Weights of a small transformer language model.
Size: 15 layers, 1.26M parameters.
Each number is 50 + 12 x the weight over its row's rms, rounded and kept within 0 to 99. Layers, rows and columns count from 0. The size before them is the row's rms in percent of the matrix's.

# down: layer 9 MLP down (transposed), 256x64, rms 0.0877, rows 145-197, columns 0-63
# up: layer 9 MLP up, 256x64, rms 0.0867, rows 146-197, columns 0-63
down145 109:53 46 68 33 50 59 64 43 67 40 74 43 39 44 52 35 68 38 86 58 44 40 33 46 56 58 52 53 44 50 39 54 58 52 41 59 52 47 60 70 50 60 21 39 49 44 51 61 52 76 30 47 40 53 26 46 52 64 61 54 50 57 35 47
up146 096:54 47 54 57 45 45 29 54 23 48 57 63 51 64 53 18 33 46 35 82 51 51 36 34 76 55 58 44 53 37 42 32 49 51 64 38 61 50 32 46 43 50 56 72 53 61 63 50 45 36 53 66 61 58 38 48 59 58 60 46 41 57 48 66
down146 092:56 60 43 41 62 61 59 46 66 57 44 51 59 34 58 73 61 70 51 34 48 42 70 63 37 42 44 60 13 48 50 66 44 48 65 58 43 68 57 53 53 23 47 34 57 38 61 42 58 44 56 41 25 47 48 36 64 50 36 46 61 45 60 50
up147 112:41 58 47 63 87 59 59 42 44 40 41 27 53 50 42 60 53 61 66 42 42 49 58 55 46 55 56 62 58 31 56 30 57 54 52 36 48 67 61 24 39 62 63 41 55 28 36 42 54 61 57 74 55 57 53 64 41 42 32 47 30 38 53 46
down147 127:65 35 58 63 44 53 31 56 48 75 53 71 46 48 28 32 50 67 48 41 66 25 48 48 45 50 61 47 51 47 31 35 66 53 57 32 56 49 69 41 40 24 34 36 66 53 51 57 44 53 45 55 54 49 58 47 41 47 82 47 43 53 57 61
up148 104:47 71 69 66 41 69 42 37 58 44 54 40 34 22 41 68 68 49 52 51 52 49 33 53 27 62 43 37 57 55 57 55 61 44 51 44 41 61 53 51 65 52 60 47 69 54 57 51 59 33 62 32 44 67 50 57 67 51 30 66 62 32 59 33
down148 112:59 33 52 47 48 52 51 37 51 54 55 52 44 55 46 29 40 49 23 48 48 68 37 68 44 53 45 49 45 69 45 33 57 59 35 61 40 37 47 55 44 74 49 45 30 56 71 53 58 72 56 88 51 52 43 46 33 57 54 54 28 66 62 54
up149 104:50 47 43 39 56 64 65 76 51 42 49 50 76 40 61 52 54 43 55 27 37 47 46 56 51 60 43 43 73 74 89 38 54 28 49 56 69 40 46 44 53 54 57 54 43 24 34 50 51 54 45 57 48 59 62 51 46 42 33 60 55 51 55 65
down149 089:41 44 69 31 59 27 63 64 38 54 75 25 27 64 59 43 53 51 33 49 34 63 42 48 66 41 36 42 54 45 59 72 52 33 48 34 60 63 57 48 49 56 74 45 47 46 73 51 43 53 47 65 40 43 53 56 47 59 64 46 50 37 59 43
up150 114:45 56 56 45 46 50 52 55 31 43 51 57 34 28 47 50 67 39 51 59 59 52 47 44 46 58 66 58 59 43 56 19 37 34 55 56 70 44 44 30 33 66 64 27 68 31 34 60 47 41 55 56 72 69 54 45 41 61 48 43 36 60 71 51
down150 134:42 48 66 56 33 31 64 51 65 47 51 47 67 20 41 58 41 43 49 56 64 65 50 74 50 61 54 60 47 59 37 66 90 44 31 52 55 59 46 49 50 50 41 54 43 53 51 45 40 55 43 36 43 59 40 39 35 32 55 67 41 39 28 49
up151 100:57 51 56 46 64 44 46 42 45 68 53 82 43 40 58 51 36 71 48 43 34 51 57 68 52 54 69 21 47 67 45 34 44 49 69 72 40 44 32 37 58 49 43 40 78 49 61 56 43 42 39 64 58 62 47 52 53 53 44 70 53 34 51 38
down151 091:66 44 49 56 63 58 53 35 42 42 35 39 51 43 55 56 61 49 32 54 52 41 44 37 50 50 54 65 25 42 43 70 57 60 55 57 46 62 75 51 38 64 80 59 34 63 52 30 42 37 49 53 22 56 68 52 49 55 63 27 70 61 46 54
up152 097:44 34 56 40 65 63 32 60 48 47 52 56 52 47 56 53 42 54 50 56 39 69 31 53 32 59 63 67 60 37 72 35 35 39 70 49 61 55 46 55 57 61 73 36 35 41 56 56 35 66 68 35 69 36 69 55 48 49 64 44 57 68 60 63
down152 093:50 48 52 53 35 44 36 31 30 70 61 58 40 32 61 47 46 43 60 42 68 42 56 49 65 32 42 45 54 32 52 68 39 49 48 60 46 42 47 57 43 48 58 53 75 52 53 76 51 53 59 53 49 40 23 50 33 29 47 76 60 70 48 66
up153 108:40 58 68 64 53 60 56 48 51 40 39 45 43 43 32 67 54 56 49 51 64 45 48 63 48 58 45 26 43 41 56 41 50 30 41 50 32 48 46 57 46 39 65 50 41 53 40 25 12 23 32 63 59 46 75 63 58 54 52 50 56 37 61 43
down153 094:61 41 38 61 49 53 52 42 48 61 40 53 48 43 56 45 44 51 59 41 36 15 68 65 51 40 62 40 65 37 47 39 52 67 49 47 39 44 87 28 51 49 46 42 36 41 62 37 60 77 38 51 57 55 45 47 44 57 59 61 38 71 50 35
up154 101:36 55 59 48 45 52 51 15 52 74 38 69 70 50 31 62 53 47 44 48 41 73 47 54 58 37 64 59 60 51 23 54 50 53 41 65 43 36 62 44 50 67 59 59 50 62 34 63 58 27 53 40 44 53 53 70 54 46 66 62 43 52 56 38
down154 103:60 68 47 51 57 49 51 51 53 57 60 66 61 43 53 17 58 65 63 59 50 68 40 27 62 31 49 62 25 53 53 50 48 58 18 44 43 29 66 53 51 51 44 55 42 56 38 57 34 58 34 80 37 50 56 61 41 50 60 52 51 46 55 46
up155 092:41 49 35 42 75 53 56 36 51 68 40 55 40 34 51 63 39 43 30 61 35 50 50 69 58 27 42 27 64 67 66 37 59 53 51 60 51 45 47 54 85 57 45 37 50 35 53 45 44 67 56 39 46 50 65 73 52 54 58 41 62 51 49 48
down155 086:50 46 37 52 56 59 49 40 52 34 75 65 65 51 34 60 59 45 29 46 76 34 28 73 56 43 43 48 66 50 42 63 34 36 48 45 57 56 65 51 44 44 53 44 68 41 34 70 66 49 58 48 33 49 45 42 38 44 64 53 74 50 52 30
up156 091:74 52 61 64 35 63 31 52 55 56 45 57 64 37 65 57 38 44 45 44 37 35 50 65 48 39 65 41 57 37 59 38 64 38 39 44 56 50 54 46 67 48 55 51 68 49 20 51 39 61 70 45 46 62 31 64 59 39 71 56 39 38 53 75
down156 084:35 63 36 46 51 49 68 33 52 40 66 55 40 44 56 41 62 53 46 83 46 41 58 35 65 41 49 43 36 43 57 57 32 34 48 59 43 56 52 62 53 61 42 64 40 38 70 35 43 93 32 51 52 39 36 50 51 51 66 55 47 46 46 51
up157 112:44 39 48 53 81 66 45 58 45 55 41 50 49 48 32 47 44 45 40 69 48 53 39 37 49 44 31 40 49 72 61 42 43 70 57 76 59 26 45 58 47 50 60 69 56 35 66 32 50 47 37 27 45 43 50 41 62 43 45 72 46 55 69 41
down157 119:30 44 52 64 48 57 45 60 48 36 65 49 23 34 40 60 32 48 49 50 58 37 46 58 71 42 48 72 48 44 52 57 56 22 56 28 65 44 40 55 59 50 66 71 52 48 63 68 81 48 53 41 64 42 53 43 54 47 68 54 62 53 38 52
up158 112:39 53 56 56 48 42 50 51 41 40 60 21 56 28 73 65 45 48 68 48 50 28 55 58 67 66 59 51 38 54 41 29 70 42 58 49 55 52 38 37 58 70 64 36 64 48 40 58 46 64 59 57 61 54 62 46 38 51 15 49 56 52 61 50
down158 121:62 61 76 53 25 31 66 36 35 51 59 39 57 67 44 75 46 44 58 33 34 40 54 45 57 68 59 49 59 41 37 59 60 49 45 49 64 24 44 52 58 43 64 43 53 48 41 50 41 32 40 52 54 48 63 53 46 28 22 49 65 57 46 51
up159 100:44 55 49 49 49 73 78 39 44 27 25 53 63 58 53 44 46 43 58 43 42 52 27 51 35 50 53 59 63 56 46 36 63 54 65 66 46 42 63 53 54 27 70 46 43 48 44 57 51 63 52 59 55 50 71 60 44 24 44 66 50 54 72 70
down159 100:27 51 61 60 65 72 50 54 51 47 62 45 42 53 52 62 50 47 33 44 40 46 37 60 32 43 56 50 53 68 39 65 47 49 64 68 50 42 26 37 68 44 36 59 33 42 44 39 37 72 42 63 73 56 52 48 56 36 38 54 23 58 50 68
up160 083:67 51 64 42 27 57 72 34 54 63 49 44 75 48 46 46 37 23 33 50 58 51 46 49 46 45 71 47 63 52 52 51 52 56 52 48 74 64 37 60 64 55 88 59 51 38 58 61 68 60 30 54 39 41 50 44 51 47 58 48 51 38 54 55
down160 086:32 58 50 64 65 49 33 62 43 53 77 45 41 53 44 40 67 47 59 53 45 48 53 51 64 40 36 63 50 50 63 29 42 55 38 80 63 37 52 56 62 59 40 45 38 63 37 34 31 51 65 37 57 49 35 49 65 45 67 63 39 25 55 57
up161 106:52 54 43 50 62 60 34 38 65 54 35 57 48 45 48 51 48 54 21 25 67 51 63 56 39 55 55 47 56 76 36 38 66 60 48 59 46 59 45 26 55 57 57 59 57 53 48 67 20 26 51 53 35 51 49 48 64 53 29 62 67 49 58 40
down161 107:49 60 56 42 59 72 34 42 46 57 41 36 56 47 37 41 38 55 49 43 55 48 44 35 41 62 51 47 39 67 47 39 47 59 42 47 56 44 53 78 52 34 66 47 64 81 62 47 56 50 69 81 35 45 44 46 44 50 44 32 79 35 39 37
up162 096:41 31 48 69 52 49 44 59 33 60 38 54 54 28 43 25 60 46 44 69 51 62 45 39 66 57 56 31 68 53 43 36 36 58 53 59 54 68 47 26 66 83 54 38 43 48 55 51 39 47 42 63 47 62 49 60 71 45 51 41 54 57 57 30
down162 099:70 66 61 49 64 23 45 30 45 53 23 62 57 44 59 46 51 37 56 48 53 34 52 60 44 29 57 51 50 33 45 61 44 55 25 31 68 76 55 22 53 60 71 50 46 40 54 55 54 42 53 57 61 38 64 55 47 56 54 64 54 57 55 57
up163 097:43 60 35 52 36 70 51 27 57 50 30 42 64 40 73 52 42 54 45 42 35 41 58 28 44 49 59 36 44 50 35 53 72 48 56 55 52 37 67 53 28 48 54 49 44 55 33 62 54 49 31 64 81 68 49 61 58 46 35 48 62 61 60 49
down163 094:38 43 40 23 59 42 70 66 43 55 66 47 77 71 50 76 62 65 35 39 37 49 60 55 35 62 43 52 55 39 60 50 27 47 44 38 72 42 52 45 56 48 41 50 59 34 54 38 55 53 55 42 40 38 44 43 61 35 40 50 56 30 66 50
up164 094:55 63 54 43 44 71 50 46 47 70 59 52 43 49 46 35 29 48 42 42 37 56 46 31 53 65 51 75 56 40 63 37 61 47 52 56 39 50 58 62 45 59 48 54 37 55 72 53 74 27 53 63 70 73 45 40 61 45 25 72 47 56 42 61
down164 106:53 55 65 37 49 71 73 40 63 64 48 49 50 58 53 49 69 42 32 45 39 37 37 41 48 59 55 85 50 38 51 34 34 24 62 51 30 58 46 36 36 51 58 41 54 33 40 56 66 57 41 32 46 53 63 52 69 50 51 55 69 53 51 42
up165 102:47 65 53 42 70 69 67 37 56 69 50 34 61 54 71 37 57 48 74 62 59 64 34 71 69 29 40 60 40 45 53 35 52 62 51 53 57 32 43 41 50 54 51 36 56 21 51 45 63 54 32 51 52 45 58 59 44 51 54 54 44 53 70 33
down165 113:76 49 37 69 68 38 56 37 46 67 56 38 59 52 57 41 51 53 65 59 49 49 50 50 45 34 58 32 41 53 70 41 38 42 51 58 50 35 77 31 39 62 37 34 63 33 38 30 64 46 43 54 38 63 46 42 68 54 68 34 48 57 45 41
up166 089:58 37 54 41 39 49 59 63 51 41 58 54 35 49 35 56 43 36 53 38 22 62 63 89 60 58 60 59 48 45 65 55 62 42 54 70 63 60 42 40 45 41 68 31 35 39 40 52 40 38 29 45 55 68 36 47 61 45 37 46 68 47 49 48
down166 085:65 51 37 43 30 52 30 59 59 37 31 33 47 41 36 53 41 81 37 56 32 46 63 59 58 50 63 37 57 41 72 29 60 63 53 48 45 62 53 68 48 54 37 32 45 40 58 58 37 63 44 57 43 41 54 61 72 54 53 42 52 70 63 56
up167 101:33 46 48 63 61 56 50 32 54 47 29 51 55 51 69 37 33 60 55 60 54 70 58 36 70 55 47 50 50 70 34 46 55 62 58 82 33 44 45 35 50 57 51 52 48 67 58 76 47 48 44 48 66 50 53 54 56 51 17 47 66 54 40 35
down167 094:43 47 52 53 37 48 57 20 41 49 37 67 60 34 50 46 43 29 46 53 83 68 44 35 60 61 53 49 47 50 35 73 47 77 36 54 45 48 42 40 40 56 55 65 58 32 54 32 42 54 50 55 31 63 46 53 55 44 72 44 68 46 50 62
up168 100:59 49 32 29 40 73 15 66 46 72 29 56 60 58 45 48 57 44 51 52 69 60 46 33 57 38 58 62 62 64 47 45 38 58 57 45 64 48 55 48 49 61 59 58 43 31 51 73 33 49 57 52 69 55 45 56 51 59 53 71 62 49 35 44
down168 122:79 35 47 43 35 46 42 53 59 67 40 48 55 26 58 58 50 65 26 61 78 44 49 47 54 38 44 47 45 53 42 46 43 73 56 49 67 39 61 36 54 48 21 70 50 43 57 40 27 67 57 56 52 48 41 68 50 50 39 62 53 56 51 41
up169 106:43 41 25 52 70 52 59 47 52 57 55 56 50 45 38 57 65 58 39 62 56 54 28 61 71 38 49 33 60 68 43 47 43 64 43 62 42 54 38 34 28 60 66 38 72 48 57 55 45 41 32 52 68 59 59 66 58 83 57 46 57 53 63 52
down169 109:50 55 34 71 54 58 52 60 58 53 41 54 49 64 60 43 53 46 52 57 43 32 63 67 56 58 63 36 74 53 45 51 17 40 56 28 45 44 27 43 63 53 39 46 38 32 51 74 31 56 57 17 56 45 56 56 43 45 43 60 44 44 45 62
up170 099:62 48 19 63 50 70 74 49 46 56 41 41 58 47 37 59 41 47 36 55 57 60 56 37 40 57 34 42 46 47 35 48 61 45 47 58 67 46 42 48 46 64 65 50 51 49 66 48 50 22 30 47 41 52 53 70 61 22 37 55 48 45 34 77
down170 096:40 47 55 50 41 42 37 41 47 54 47 40 53 51 37 70 52 40 64 64 50 35 38 36 62 43 39 56 40 63 12 39 82 40 44 70 55 57 34 66 50 46 35 71 39 64 47 52 45 39 52 35 59 63 56 49 60 53 47 63 72 45 52 62
up171 098:60 37 58 47 58 48 59 39 44 34 47 56 42 51 38 89 66 49 36 40 60 45 36 66 22 44 58 56 51 50 36 42 60 61 52 55 51 31 62 62 63 51 55 44 38 51 37 45 35 34 40 42 54 66 28 70 59 56 50 67 64 44 70 54
down171 095:38 45 50 55 74 65 55 51 59 58 72 48 56 64 49 51 58 42 35 43 58 38 75 48 62 59 60 54 51 59 21 45 55 37 42 33 56 65 46 34 42 41 45 52 66 35 44 57 75 36 62 38 39 42 65 41 71 64 40 34 56 40 39 63
up172 104:55 70 66 43 44 65 27 40 58 38 56 54 60 64 36 48 50 60 54 48 64 44 47 60 47 44 57 38 39 55 56 66 51 71 62 39 59 54 45 42 55 25 52 56 69 63 62 43 55 35 54 74 29 67 34 36 43 53 41 68 70 60 51 31
down172 090:16 38 38 54 49 34 65 55 35 41 54 65 45 39 64 58 49 45 37 46 47 75 54 60 63 55 56 62 53 50 57 36 58 58 43 36 43 41 54 39 40 62 36 73 55 38 50 54 56 58 42 46 92 41 44 41 55 42 64 31 53 46 48 60
up173 106:58 50 64 46 57 66 68 47 48 46 47 48 73 60 70 38 56 46 68 49 56 58 39 38 48 51 47 60 27 58 38 32 39 52 63 44 64 71 38 59 48 65 53 34 35 31 38 32 42 39 53 39 58 80 43 43 38 67 57 41 63 67 51 44
down173 121:67 44 30 51 49 60 64 38 48 39 27 59 51 64 58 61 54 41 61 53 66 31 46 55 30 42 53 45 51 37 59 55 62 54 50 40 53 55 52 34 53 31 41 54 42 72 60 69 41 51 12 53 55 65 58 33 60 52 50 59 47 54 67 26
up174 102:58 63 48 42 60 61 56 74 73 51 58 31 44 28 56 62 53 41 74 44 70 67 44 43 40 48 42 84 62 51 57 61 40 40 46 57 54 36 43 46 44 56 73 54 39 51 49 35 48 65 59 59 59 53 47 45 58 57 69 68 65 58 66 43
down174 084:71 40 44 50 56 52 46 41 43 39 47 61 67 53 54 31 49 38 29 46 40 35 62 47 70 41 62 33 48 64 41 30 53 65 48 37 60 40 61 65 75 34 78 47 69 63 47 51 76 44 58 58 42 50 50 34 56 49 42 34 58 36 49 49
up175 096:34 36 58 68 45 41 38 35 53 54 61 36 53 51 61 59 53 62 50 59 59 54 30 59 41 51 67 64 63 74 48 30 44 49 44 36 37 43 28 38 52 44 66 47 43 42 46 76 52 44 53 49 53 63 63 75 35 39 30 66 46 63 59 31
down175 103:51 60 62 83 50 45 75 25 49 51 51 61 27 68 33 61 53 48 61 29 43 42 39 72 59 63 64 51 35 58 48 51 53 49 41 59 57 50 70 47 29 54 53 49 45 61 44 45 48 43 48 61 27 43 48 48 46 56 30 31 65 42 47 51
up176 099:61 44 31 63 36 69 39 52 36 52 39 52 79 52 47 51 58 66 67 57 36 60 61 58 58 56 57 64 60 44 64 70 51 38 63 41 47 39 50 64 51 66 56 42 67 46 41 52 52 40 68 70 64 71 61 54 36 46 63 27 30 43 45 43
down176 095:56 64 55 37 66 31 42 55 43 54 52 43 57 63 80 58 47 30 34 40 40 41 50 64 50 53 68 54 36 26 40 38 52 55 68 72 37 44 49 43 39 57 58 44 50 47 52 47 55 53 65 57 67 55 59 20 56 32 36 50 39 71 44 61
up177 094:61 68 46 36 59 57 65 50 33 55 39 58 52 51 51 43 65 39 60 40 39 71 20 46 58 52 61 39 64 60 42 35 43 63 42 48 32 47 62 60 60 45 49 63 44 24 57 76 46 43 45 59 57 75 56 71 54 58 31 38 38 47 51 60
down177 086:51 62 57 74 51 25 33 42 52 66 29 43 46 58 61 55 54 48 43 49 40 67 43 77 41 54 38 48 31 72 33 36 63 36 41 70 56 65 35 46 57 48 57 63 68 71 43 39 37 57 55 46 54 49 39 44 36 57 65 41 40 43 47 54
up178 096:33 47 37 52 48 66 39 55 66 33 58 44 51 64 37 75 64 45 59 61 44 49 52 72 49 60 44 50 32 49 49 32 31 47 37 51 67 42 54 31 47 61 43 43 61 33 42 67 60 44 65 39 60 51 53 51 44 61 40 50 83 33 53 29
down178 091:48 76 65 46 52 53 58 53 61 47 54 27 57 49 56 32 19 47 62 52 38 48 37 68 51 29 50 45 43 40 55 58 54 54 43 57 46 78 50 66 46 52 47 57 57 64 23 60 43 62 49 35 28 68 50 73 41 47 64 49 42 49 38 53
up179 089:41 56 40 46 56 70 40 72 44 37 53 44 56 53 35 69 39 39 52 44 35 63 66 56 36 32 56 44 76 75 50 55 42 48 50 66 44 39 58 40 60 47 56 51 51 42 75 28 35 35 47 36 44 52 62 51 48 80 36 66 52 49 51 47
down179 090:51 47 62 47 51 38 52 34 42 48 58 64 54 41 35 48 49 46 52 44 39 21 16 49 50 36 52 44 40 54 61 35 53 55 52 46 51 54 73 42 59 40 42 57 65 37 44 54 40 51 41 61 48 34 79 79 75 42 40 41 44 72 61 47
up180 116:44 44 52 65 58 69 41 75 24 47 45 58 65 57 55 48 52 67 49 45 47 68 33 48 32 35 31 35 52 56 33 68 40 53 43 42 30 59 42 45 57 53 53 38 38 33 64 50 36 41 68 49 51 50 60 46 75 52 23 56 49 61 40 50
down180 108:40 35 65 73 47 50 55 50 57 52 51 43 60 59 46 58 43 69 50 46 55 32 44 35 45 40 47 21 51 45 50 56 61 44 49 35 57 32 32 64 80 61 26 67 47 73 63 52 45 50 59 55 62 53 36 56 50 37 62 31 29 57 41 54
up181 105:36 36 45 65 47 54 57 62 53 44 54 60 51 59 45 44 36 66 51 40 61 54 41 64 60 50 61 59 65 75 61 34 46 50 66 72 15 64 44 65 41 58 72 40 52 41 51 53 29 47 49 65 59 38 27 44 54 41 44 61 70 58 40 54
down181 106:57 38 57 45 56 35 55 52 45 67 36 45 59 64 48 56 51 18 66 46 65 60 47 38 53 51 39 07 67 57 51 61 50 40 44 42 51 60 40 45 63 56 51 57 25 65 54 31 42 38 49 56 64 63 50 61 56 68 46 51 53 45 42 70
up182 086:52 53 30 61 64 66 34 43 41 53 26 45 41 55 32 64 59 54 64 65 46 47 40 68 30 59 51 69 65 41 48 57 31 40 72 60 37 49 30 61 32 42 43 42 48 45 67 54 58 39 72 64 49 44 55 70 36 37 40 52 57 47 48 46
down182 081:55 44 60 62 54 61 54 57 46 55 52 46 45 51 71 34 25 61 38 29 50 45 40 47 40 59 56 48 36 39 45 36 62 41 36 69 64 52 70 66 40 48 39 83 79 48 49 59 44 68 49 25 46 49 47 48 43 57 64 40 36 60 59 40
up183 111:39 33 47 54 50 52 52 54 58 44 51 57 46 54 47 60 46 42 28 31 50 40 47 54 55 58 65 43 68 68 53 41 62 54 51 35 66 52 44 54 49 42 65 40 69 49 40 52 35 44 80 41 78 57 32 64 48 60 40 61 77 70 70 67
down183 111:67 63 49 26 65 47 57 38 63 40 42 42 46 27 60 51 48 48 62 63 66 54 34 35 48 62 36 34 33 62 68 59 56 30 45 69 61 31 53 49 46 60 39 66 46 45 35 37 53 42 49 56 55 64 72 57 49 50 59 35 73 37 50 40
up184 111:41 60 61 50 74 61 42 30 45 29 70 61 66 66 54 60 66 53 57 54 44 52 24 44 44 49 42 49 21 41 49 47 37 57 56 44 66 45 58 61 33 69 61 64 56 38 54 50 57 26 59 65 51 53 61 33 47 49 44 63 51 30 37 46
down184 116:45 63 67 69 30 29 50 45 44 59 59 42 38 33 47 58 38 36 69 67 33 74 42 68 56 47 51 58 41 45 49 45 59 67 40 37 56 60 36 50 57 41 69 49 42 42 56 61 34 49 35 50 83 55 53 65 40 32 51 54 56 57 49 64
up185 094:66 49 51 55 54 49 71 74 40 59 48 37 59 56 20 55 39 71 36 30 64 53 48 67 50 63 52 56 62 42 66 36 53 64 37 55 49 46 60 35 53 41 64 59 52 48 73 46 42 57 71 54 46 72 52 61 29 33 44 54 53 47 41 65
down185 101:31 54 67 57 72 51 56 34 60 39 47 50 45 41 48 58 68 30 60 63 45 87 39 50 52 64 38 30 51 75 51 49 65 45 48 65 42 57 42 44 56 49 33 44 42 61 29 43 48 61 40 39 52 44 38 51 55 70 45 54 63 52 58 28
up186 099:53 73 49 25 36 70 64 52 47 36 45 46 63 52 55 53 39 53 58 40 63 54 49 72 58 36 42 61 48 44 64 34 45 57 54 56 53 47 50 72 48 49 45 44 37 41 25 26 62 54 49 66 26 59 47 43 35 55 39 47 36 44 62 19
down186 090:49 41 50 40 70 43 48 28 63 54 73 52 56 59 40 37 49 55 22 42 59 54 55 55 48 53 49 42 55 60 36 42 48 43 48 53 47 55 70 57 45 34 46 58 70 63 42 65 56 49 41 34 72 29 41 44 79 45 63 33 48 57 24 66
up187 099:33 64 41 77 46 39 63 55 35 52 61 25 53 38 48 62 36 65 59 60 76 66 54 65 35 58 43 43 48 59 71 37 61 47 53 33 64 66 63 47 36 61 60 43 50 41 44 64 30 40 51 24 56 62 51 39 53 51 50 48 62 48 53 57
down187 093:53 63 55 28 60 37 41 63 68 40 51 41 60 25 67 43 53 37 45 60 19 61 45 45 41 59 59 49 55 31 41 59 36 56 55 60 49 49 48 40 63 51 38 70 78 67 51 58 54 54 57 56 43 39 24 57 48 42 42 73 41 51 55 37
up188 089:76 47 58 48 57 57 55 58 40 61 54 45 57 35 45 40 34 65 70 40 44 48 39 47 37 42 39 41 59 57 48 51 56 49 69 67 40 53 38 31 50 41 45 71 27 32 61 31 72 37 52 32 59 42 45 77 55 52 44 38 37 58 35 37
down188 088:54 47 62 57 39 55 53 40 51 56 53 62 42 58 56 34 73 34 44 62 49 39 53 81 53 56 55 45 76 51 44 30 46 64 35 38 54 44 63 55 25 43 46 32 63 70 41 59 56 38 46 43 49 36 67 53 55 27 49 45 55 21 52 61
up189 098:69 45 46 65 30 65 53 44 69 62 47 56 55 49 58 51 51 50 47 34 46 75 21 54 51 60 62 52 42 47 47 42 65 51 49 52 41 54 53 56 61 55 48 39 59 36 37 63 31 37 57 49 70 38 56 72 52 44 28 67 15 51 44 64
down189 089:59 56 52 56 35 75 62 41 74 52 49 31 57 45 33 16 47 55 32 47 38 43 58 64 59 37 58 62 62 64 46 52 64 59 53 28 41 58 63 47 30 67 45 47 50 45 56 63 65 59 62 59 41 54 61 49 50 28 59 48 33 37 55 47
up190 107:35 58 34 62 66 56 60 52 76 40 64 49 69 41 71 35 53 83 76 35 59 62 57 48 50 54 61 37 37 68 55 46 57 73 53 42 48 64 46 62 44 61 53 41 55 55 36 51 47 42 52 55 63 48 29 57 52 35 41 56 56 50 42 34
down190 093:33 61 75 60 44 60 58 35 36 64 57 47 64 39 53 46 47 37 41 58 60 57 49 45 53 74 58 53 26 36 54 56 63 49 50 50 41 52 46 68 33 49 38 46 50 40 82 59 46 74 50 49 73 23 52 31 54 36 45 60 45 48 40 44
up191 099:53 32 47 30 58 81 43 55 48 61 34 47 61 55 32 43 47 42 68 54 57 63 48 65 48 59 32 50 56 45 57 51 40 67 65 68 33 39 51 25 60 48 44 45 60 54 32 53 45 49 43 51 58 77 44 49 72 58 37 48 76 61 46 47
down191 109:54 66 59 53 32 60 60 26 77 60 53 48 26 56 66 42 47 30 48 69 44 39 41 37 52 43 42 53 69 54 48 72 61 48 66 56 39 54 59 42 51 61 68 55 31 35 44 68 38 71 61 28 50 34 47 39 50 46 53 44 46 51 54 50
up192 106:51 48 54 58 50 56 71 59 47 26 42 50 31 52 39 50 40 66 36 54 43 62 25 58 39 39 63 62 42 58 57 36 44 45 64 70 46 56 43 75 49 47 56 49 57 39 70 31 44 64 53 56 56 56 54 59 34 66 28 70 38 47 73 41
down192 110:70 52 36 56 56 46 47 40 54 36 53 46 59 62 39 42 70 68 70 58 21 52 53 46 37 56 63 61 40 65 41 58 45 41 49 64 69 38 54 29 33 58 48 45 46 59 47 74 25 32 48 64 53 62 41 49 31 41 52 64 41 48 63 60
up193 091:61 54 38 60 64 56 35 60 52 48 40 41 31 43 64 42 53 47 66 58 60 60 41 30 57 41 51 49 38 48 31 41 39 21 33 63 59 39 43 60 34 51 52 48 39 30 45 67 53 44 61 58 71 40 41 71 54 62 43 43 65 30 67 69
down193 090:22 60 40 52 47 36 55 39 51 43 54 36 70 53 50 71 40 47 35 64 65 33 57 72 38 43 60 51 56 29 47 52 61 52 66 42 59 64 54 55 46 59 56 66 53 59 62 50 20 74 59 45 53 61 48 48 48 34 43 59 24 51 37 51
up194 106:62 56 54 47 49 76 53 65 50 56 42 57 72 42 51 51 37 65 61 32 39 18 40 75 36 50 51 44 58 59 70 37 71 44 50 51 55 55 44 57 30 62 57 54 53 52 64 35 67 57 62 74 57 42 43 48 46 45 27 49 53 61 45 40
down194 117:70 61 46 64 50 43 40 34 44 32 44 56 50 50 52 56 58 50 38 59 56 45 68 45 43 42 46 45 52 46 55 75 52 29 74 46 39 65 55 30 72 51 72 47 47 45 20 41 54 51 36 31 37 49 66 48 53 35 74 50 56 35 64 40
up195 098:54 69 58 48 50 61 59 52 55 52 38 51 59 43 72 46 62 33 70 49 14 59 55 53 62 34 64 57 28 36 72 36 61 41 38 38 44 36 43 45 42 45 46 68 53 43 52 28 52 40 63 41 55 78 51 52 53 56 42 53 39 66 49 40
down195 118:35 54 73 25 54 55 50 62 47 59 49 49 34 47 67 69 55 49 44 59 35 65 14 38 48 50 47 45 52 30 54 61 48 65 47 56 27 35 39 88 55 57 54 64 43 55 45 51 49 47 62 40 51 61 46 49 42 39 54 48 39 39 55 63
up196 093:37 66 40 44 61 31 46 32 64 66 59 49 56 47 52 44 60 42 61 47 69 54 41 35 55 37 62 41 51 24 65 44 52 60 68 36 70 48 42 42 49 49 64 53 53 52 62 40 46 54 84 44 25 48 36 54 34 74 63 56 43 60 51 48
down196 086:44 51 44 73 39 69 52 64 36 39 56 48 69 37 45 41 30 50 27 58 48 45 57 48 44 67 52 56 46 66 66 52 55 48 38 72 44 54 64 66 41 31 36 50 45 46 42 41 60 43 27 50 80 50 56 51 64 22 58 36 52 43 45 49
up197 083:61 57 25 53 73 77 49 52 60 42 61 65 70 56 57 54 53 34 19 32 66 60 60 49 49 43 56 40 56 55 52 36 45 51 49 43 30 54 40 28 51 22 46 38 43 43 50 56 66 35 43 54 55 42 51 37 57 55 58 62 62 46 40 63
down197 081:45 55 49 20 40 42 57 46 33 53 52 45 36 51 38 54 52 47 44 35 48 46 54 64 36 62 50 44 26 54 61 46 62 61 57 67 64 47 48 75 43 53 45 62 42 51 61 39 21 66 61 64 33 74 37 30 54 45 49 37 55 72 50 65